Part of a small language model's weights.
Architecture: no biases in attention or MLP, untied embeddings.
Training: a variant of Adam for these matrices, 846M tokens, 6451 steps.
Each number is 200 + 30 x the weight over its row's rms, rounded and kept within 0 to 999. Layers, rows and columns count from 0. The size before them is the row's rms in percent of the matrix's.

# q: layer 2 attention query, 256x512, rms 0.0501, rows 84-96, columns 256-383
# k: layer 2 attention key, 256x512, rms 0.0492, rows 84-95, columns 256-383
q84,101,223,188,193,175,168,187,152,211,182,182,210,197,182,211,194,204,211,206,216,212,189,240,190,190,180,182,237,189,215,185,182,186,135,180,175,203,221,209,215,162,214,248,207,211,198,198,194,210,239,192,200,229,199,182,215,220,184,179,243,210,211,252,252,203,227,216,163,138,263,210,267,260,188,212,193,217,135,186,212,163,214,183,243,220,181,198,275,199,223,144,209,174,257,231,222,236,160,214,164,217,206,170,192,187,218,148,173,213,142,189,220,187,161,208,224,211,191,205,209,250,216,213,169,194,159,178,180,202
k84,089,221,200,205,183,218,250,217,188,207,214,222,209,202,145,225,196,184,216,193,204,179,247,237,211,182,244,191,247,167,226,156,185,243,172,208,200,198,218,241,237,224,193,200,185,209,196,207,221,220,176,197,194,193,199,161,214,151,193,180,192,185,195,177,200,211,194,181,218,253,275,183,217,221,190,218,149,212,168,204,247,217,202,167,185,222,233,186,236,205,205,187,161,181,184,256,179,178,236,211,199,192,229,207,209,176,214,161,221,181,193,245,230,169,162,218,201,166,199,244,198,153,170,225,236,198,136,184,221
q85,094,225,218,226,206,178,220,219,196,205,168,192,188,163,216,189,249,168,169,202,217,148,197,194,241,225,215,220,210,186,218,200,198,237,179,218,235,213,203,274,166,232,245,143,176,203,179,195,185,137,157,214,159,216,192,238,194,187,168,233,148,195,206,200,188,195,229,208,243,217,194,165,189,192,186,196,165,252,224,144,213,197,175,203,240,220,214,179,157,198,179,227,115,172,160,212,256,225,197,207,178,231,215,202,195,294,206,155,230,174,198,188,179,183,209,243,216,206,168,188,165,174,201,195,185,186,174,140,226
k85,083,225,157,175,252,209,161,206,192,184,247,253,129,174,168,234,203,150,245,192,244,264,192,149,172,265,241,171,162,206,195,160,177,242,226,214,162,209,181,160,206,232,226,206,213,212,245,211,201,195,187,172,170,225,188,165,202,187,195,235,219,169,196,195,201,195,167,178,187,232,228,202,173,200,178,155,163,201,170,187,174,179,257,190,208,221,222,222,192,184,177,211,250,163,200,140,187,165,244,221,183,188,217,169,149,159,217,222,175,150,200,235,230,242,202,184,222,199,206,169,211,172,149,209,156,166,201,220,255
q86,095,223,205,197,242,190,190,236,213,201,171,218,223,239,218,213,228,215,214,162,204,186,151,189,128,212,195,148,193,137,216,218,218,191,146,220,221,181,195,196,155,159,217,173,153,191,152,187,196,121,244,157,200,158,224,212,212,171,205,210,221,174,194,166,159,180,245,197,166,210,206,170,169,205,189,184,179,262,240,205,203,267,181,200,256,191,179,190,229,203,168,234,233,170,201,185,179,230,204,188,173,174,217,243,184,128,241,211,216,209,198,254,237,213,194,204,218,245,159,187,242,229,178,180,235,191,191,219,168
k86,096,221,183,202,227,165,194,197,185,197,237,218,195,167,213,255,256,214,248,204,185,188,199,235,196,214,206,174,190,195,176,177,199,197,172,244,162,154,186,246,192,181,196,211,219,164,179,189,163,223,197,221,206,214,217,235,200,174,177,206,182,148,176,216,268,201,233,219,201,162,211,188,152,220,222,242,176,206,211,201,248,162,210,199,210,190,170,225,164,157,202,204,209,206,224,210,245,265,174,191,158,214,212,208,174,155,224,200,178,158,182,230,136,236,203,183,149,126,162,194,196,195,211,221,198,207,194,211,211
q87,084,217,155,215,166,205,174,181,168,227,177,180,131,139,193,214,232,217,175,199,279,237,173,207,188,177,171,216,169,255,202,218,213,162,189,211,189,220,186,200,226,252,191,183,218,225,218,193,176,225,212,212,132,213,159,252,197,173,143,250,175,181,191,215,187,263,256,170,187,188,236,224,204,217,196,192,265,234,188,224,202,232,158,258,241,215,205,224,196,268,219,219,192,207,183,171,217,188,173,181,170,166,200,211,179,227,183,145,202,159,208,188,226,232,186,182,192,150,226,180,135,196,180,224,186,210,235,193,217
k87,108,218,199,194,207,238,234,207,190,188,161,225,225,229,237,64,213,235,219,211,189,241,169,166,186,168,183,202,173,157,163,161,174,152,251,141,168,159,233,126,222,225,238,177,228,173,228,190,187,217,153,177,254,230,218,134,220,212,236,209,275,175,200,203,201,224,144,217,209,161,239,228,208,168,141,215,222,190,158,242,158,242,218,187,167,178,148,130,219,157,185,179,217,214,245,210,230,196,230,183,279,199,166,196,187,199,186,213,190,147,222,176,214,240,183,153,212,190,190,164,216,229,199,140,189,194,203,255,223
q88,089,179,216,169,230,218,200,197,207,212,194,200,228,253,227,213,183,213,250,190,211,159,170,239,170,225,213,248,165,141,152,194,234,207,257,212,187,217,178,188,220,199,227,150,214,181,206,228,226,227,214,188,185,213,168,181,228,212,227,183,235,232,238,176,160,197,193,224,154,217,159,138,200,201,204,241,144,168,200,151,213,220,217,179,246,235,233,185,187,171,223,224,224,226,201,225,228,252,203,206,202,223,195,195,184,172,186,244,178,231,215,212,182,184,201,182,223,210,199,199,203,170,177,177,170,211,230,252,231
k88,094,169,175,165,133,203,154,179,238,172,184,230,220,254,203,125,222,177,168,191,221,233,221,149,211,163,118,214,146,178,237,181,249,174,197,166,182,191,210,195,176,177,137,240,211,170,190,208,175,199,198,210,259,194,161,173,248,199,169,203,216,196,200,232,201,202,183,202,174,138,186,174,175,186,173,218,234,184,222,248,200,223,231,204,192,223,151,186,229,242,227,224,138,168,176,192,250,176,187,127,264,185,132,215,147,193,211,205,230,156,209,146,171,204,183,184,173,238,156,164,152,187,173,171,209,178,217,200,192
q89,093,145,219,166,170,167,245,170,162,175,142,192,227,245,193,189,217,195,239,206,160,248,248,200,146,206,194,199,131,212,166,168,203,128,217,235,217,204,236,215,208,202,195,196,172,188,182,208,240,209,165,229,196,148,200,178,158,206,213,230,222,192,183,182,167,216,204,235,239,215,204,170,164,209,206,176,251,245,161,172,248,155,176,239,196,205,174,205,223,191,229,191,215,165,226,168,270,280,189,157,208,200,205,207,187,163,183,175,212,170,200,193,186,244,201,157,164,185,181,223,198,139,187,153,282,192,175,210,233
k89,087,173,196,243,166,183,178,222,195,160,202,200,212,186,255,235,207,176,234,276,244,216,217,152,185,220,226,205,229,253,164,208,236,189,154,223,195,163,178,243,242,197,229,206,204,218,183,236,172,269,274,209,167,153,224,214,161,247,171,162,200,197,210,206,226,224,231,234,219,230,173,164,223,255,218,174,211,170,163,180,219,201,225,200,195,191,175,205,182,182,244,193,205,137,165,216,202,210,202,226,171,226,208,217,246,247,186,221,255,203,202,208,200,198,228,257,153,217,203,173,221,157,242,237,236,271,219,212,214
q90,091,207,216,188,243,236,217,180,154,247,224,172,179,229,247,200,150,202,222,215,193,219,180,214,278,201,125,199,180,133,208,193,241,299,234,187,189,230,198,150,245,160,166,206,268,183,226,190,204,215,199,228,235,181,209,192,228,239,197,171,239,151,178,187,163,227,216,241,160,168,204,204,147,201,189,214,192,243,165,212,180,170,224,182,202,199,228,216,181,152,181,238,228,168,232,284,120,244,153,193,174,196,228,262,166,166,227,244,165,223,234,178,222,196,198,212,126,233,211,213,170,226,211,201,208,275,251,178,185
k90,092,158,241,194,218,226,162,189,228,245,184,182,250,208,247,219,218,199,186,238,167,198,220,150,182,184,193,224,178,165,167,193,197,199,191,173,197,199,253,204,219,167,170,270,180,223,204,180,216,174,218,202,223,165,205,221,245,196,175,185,171,195,247,195,175,157,188,206,126,213,202,187,171,226,224,273,175,194,225,216,192,220,141,206,271,219,194,190,211,232,220,192,162,148,211,208,218,287,171,170,170,174,220,187,206,231,188,180,222,202,200,242,163,217,175,195,176,202,217,129,191,186,175,209,164,249,205,159,234
q91,090,199,212,213,229,219,168,220,206,181,202,228,210,237,151,206,226,251,179,203,191,225,195,162,197,223,197,142,218,223,210,179,203,195,180,228,192,203,228,206,167,214,211,197,186,201,176,183,212,205,156,171,190,166,170,202,196,161,229,182,164,191,137,203,230,225,162,193,208,185,178,154,145,219,191,214,270,245,174,249,205,205,215,226,169,263,160,184,202,205,247,183,255,208,186,172,210,199,171,252,195,194,176,203,202,196,215,224,197,227,194,202,190,228,189,152,239,190,207,181,219,205,226,187,228,139,226,222,166
k91,089,249,169,169,179,196,184,201,158,121,194,213,218,178,184,186,150,200,168,247,203,212,216,273,183,192,164,190,208,195,223,153,165,256,211,142,216,256,206,244,174,185,192,164,177,169,181,242,215,196,186,167,211,181,227,172,209,193,263,251,203,159,192,228,202,158,216,229,213,186,229,213,157,211,201,222,237,209,229,250,264,140,199,194,140,197,161,244,171,182,176,183,183,172,190,220,186,192,180,251,174,201,179,199,185,122,181,148,178,142,220,194,254,216,212,172,203,195,179,230,212,193,152,163,166,200,225,187,176
q92,092,234,241,145,232,200,217,226,237,256,141,241,228,180,208,220,252,209,235,200,207,205,170,221,170,212,260,206,143,149,158,161,212,163,219,185,215,191,226,232,182,195,243,168,179,169,220,236,251,200,203,156,170,186,242,241,207,205,214,224,219,183,210,164,227,238,244,230,170,156,209,198,202,208,198,194,175,196,203,231,228,190,176,202,192,185,227,167,195,192,208,175,207,231,191,199,223,173,255,174,214,165,225,201,162,189,204,177,187,167,168,205,226,209,199,193,210,208,192,225,228,228,141,236,211,232,200,204,217
k92,092,197,259,211,247,188,176,204,201,228,236,226,226,204,297,167,201,206,176,199,202,261,259,192,139,236,201,224,211,230,196,184,252,155,152,194,192,163,202,185,160,174,199,166,208,191,175,232,193,200,246,143,179,221,195,203,218,213,237,187,273,171,159,215,205,245,242,216,167,202,160,225,212,195,188,226,185,153,216,205,212,180,222,196,213,229,189,198,184,161,258,172,220,238,208,227,240,206,195,166,255,222,180,197,224,274,181,195,227,208,194,164,169,205,242,204,193,159,185,154,213,235,264,153,224,217,201,179,243
q93,091,178,238,233,175,211,191,162,185,180,209,173,246,200,207,194,204,216,202,182,170,192,216,150,137,208,169,167,215,155,215,220,236,242,221,212,203,161,235,204,226,183,164,213,183,234,154,194,189,220,193,199,246,202,103,194,183,201,193,160,229,215,177,171,173,148,152,217,169,201,153,170,146,159,219,185,222,273,192,208,200,204,209,199,142,155,214,193,183,220,214,214,214,204,204,232,223,195,163,201,186,215,181,154,150,232,229,230,168,214,172,218,183,215,172,171,202,278,205,149,182,203,212,172,213,205,191,187,163
k93,089,171,200,208,188,181,236,166,159,193,226,225,245,187,232,237,163,180,194,216,200,156,270,224,215,158,210,172,138,206,208,214,191,209,220,222,219,255,164,251,209,216,201,254,230,183,201,184,272,252,266,206,181,150,261,196,175,139,173,244,190,218,194,150,190,198,226,252,230,235,187,129,222,224,220,251,156,220,209,204,206,204,168,199,256,215,209,215,169,169,203,206,127,146,158,202,194,192,113,213,151,180,232,226,192,214,181,224,196,234,233,269,188,152,173,210,191,220,184,194,210,208,170,193,191,198,199,196,221
q94,095,208,227,177,238,164,161,205,230,173,228,203,194,149,208,205,184,144,140,206,197,140,256,206,180,160,259,190,186,227,175,197,229,182,159,189,178,201,203,188,247,171,245,201,194,183,197,232,173,196,202,163,203,203,220,161,235,159,145,239,170,242,148,199,210,213,170,208,174,187,196,193,169,181,209,195,165,201,185,182,120,185,220,180,216,263,222,157,132,185,185,235,178,243,152,207,194,210,178,227,217,252,212,190,221,201,243,183,217,169,205,207,157,220,251,224,202,176,208,164,268,216,235,222,234,194,220,200,246
k94,092,178,172,182,209,252,121,221,200,240,173,235,200,210,220,164,153,226,251,221,221,236,153,226,170,210,205,164,154,193,199,185,177,157,240,177,176,212,208,152,147,161,197,261,131,179,186,217,211,197,204,219,211,218,155,149,228,174,230,224,273,187,208,193,199,184,180,144,161,190,223,201,170,154,197,196,230,175,205,188,190,208,176,230,176,129,220,240,160,199,149,201,144,259,208,174,180,232,182,153,204,223,216,138,170,201,232,222,144,182,189,193,195,203,149,189,195,257,196,239,206,207,212,157,196,124,195,196,190
q95,094,207,169,136,190,220,182,210,171,211,234,201,169,223,191,203,166,130,198,192,237,214,217,161,204,204,196,215,161,218,189,191,196,176,182,248,200,188,204,186,238,217,211,219,162,182,238,197,244,224,207,241,212,173,144,199,277,213,239,165,261,203,240,181,176,181,169,192,162,188,191,236,151,169,177,223,224,172,183,225,187,171,198,196,166,230,180,213,187,204,184,202,179,195,179,231,221,226,170,221,213,238,190,190,201,173,153,201,145,276,196,217,169,219,204,273,201,173,209,272,200,211,210,178,287,216,218,167,214
k95,094,183,161,172,246,231,221,259,230,170,207,209,198,217,211,165,186,220,191,220,179,213,215,227,171,264,215,224,213,146,268,244,163,214,256,150,233,189,217,232,152,171,167,191,213,162,216,181,222,219,248,191,255,191,257,197,185,259,186,184,227,211,195,188,183,183,184,212,172,206,228,195,188,225,178,176,177,153,159,177,236,190,170,218,190,174,170,237,218,193,237,249,216,197,237,233,194,217,238,235,175,168,169,191,133,142,233,180,210,202,270,198,184,189,200,212,200,196,220,220,210,213,176,195,196,169,199,232,185
q96,106,202,211,243,181,183,178,220,170,174,243,192,176,219,169,241,224,218,221,209,186,170,244,184,263,220,196,162,241,218,195,257,215,235,152,226,180,222,178,250,206,206,193,167,244,221,176,235,243,145,240,235,200,207,203,218,209,188,208,181,169,205,190,210,199,172,224,221,229,220,153,152,227,204,256,164,192,232,258,190,207,201,166,260,199,219,221,216,238,239,258,198,174,178,166,156,201,229,173,258,174,229,243,208,204,219,200,246,212,211,221,232,209,192,234,245,190,230,207,220,170,192,248,221,199,252,192,196,205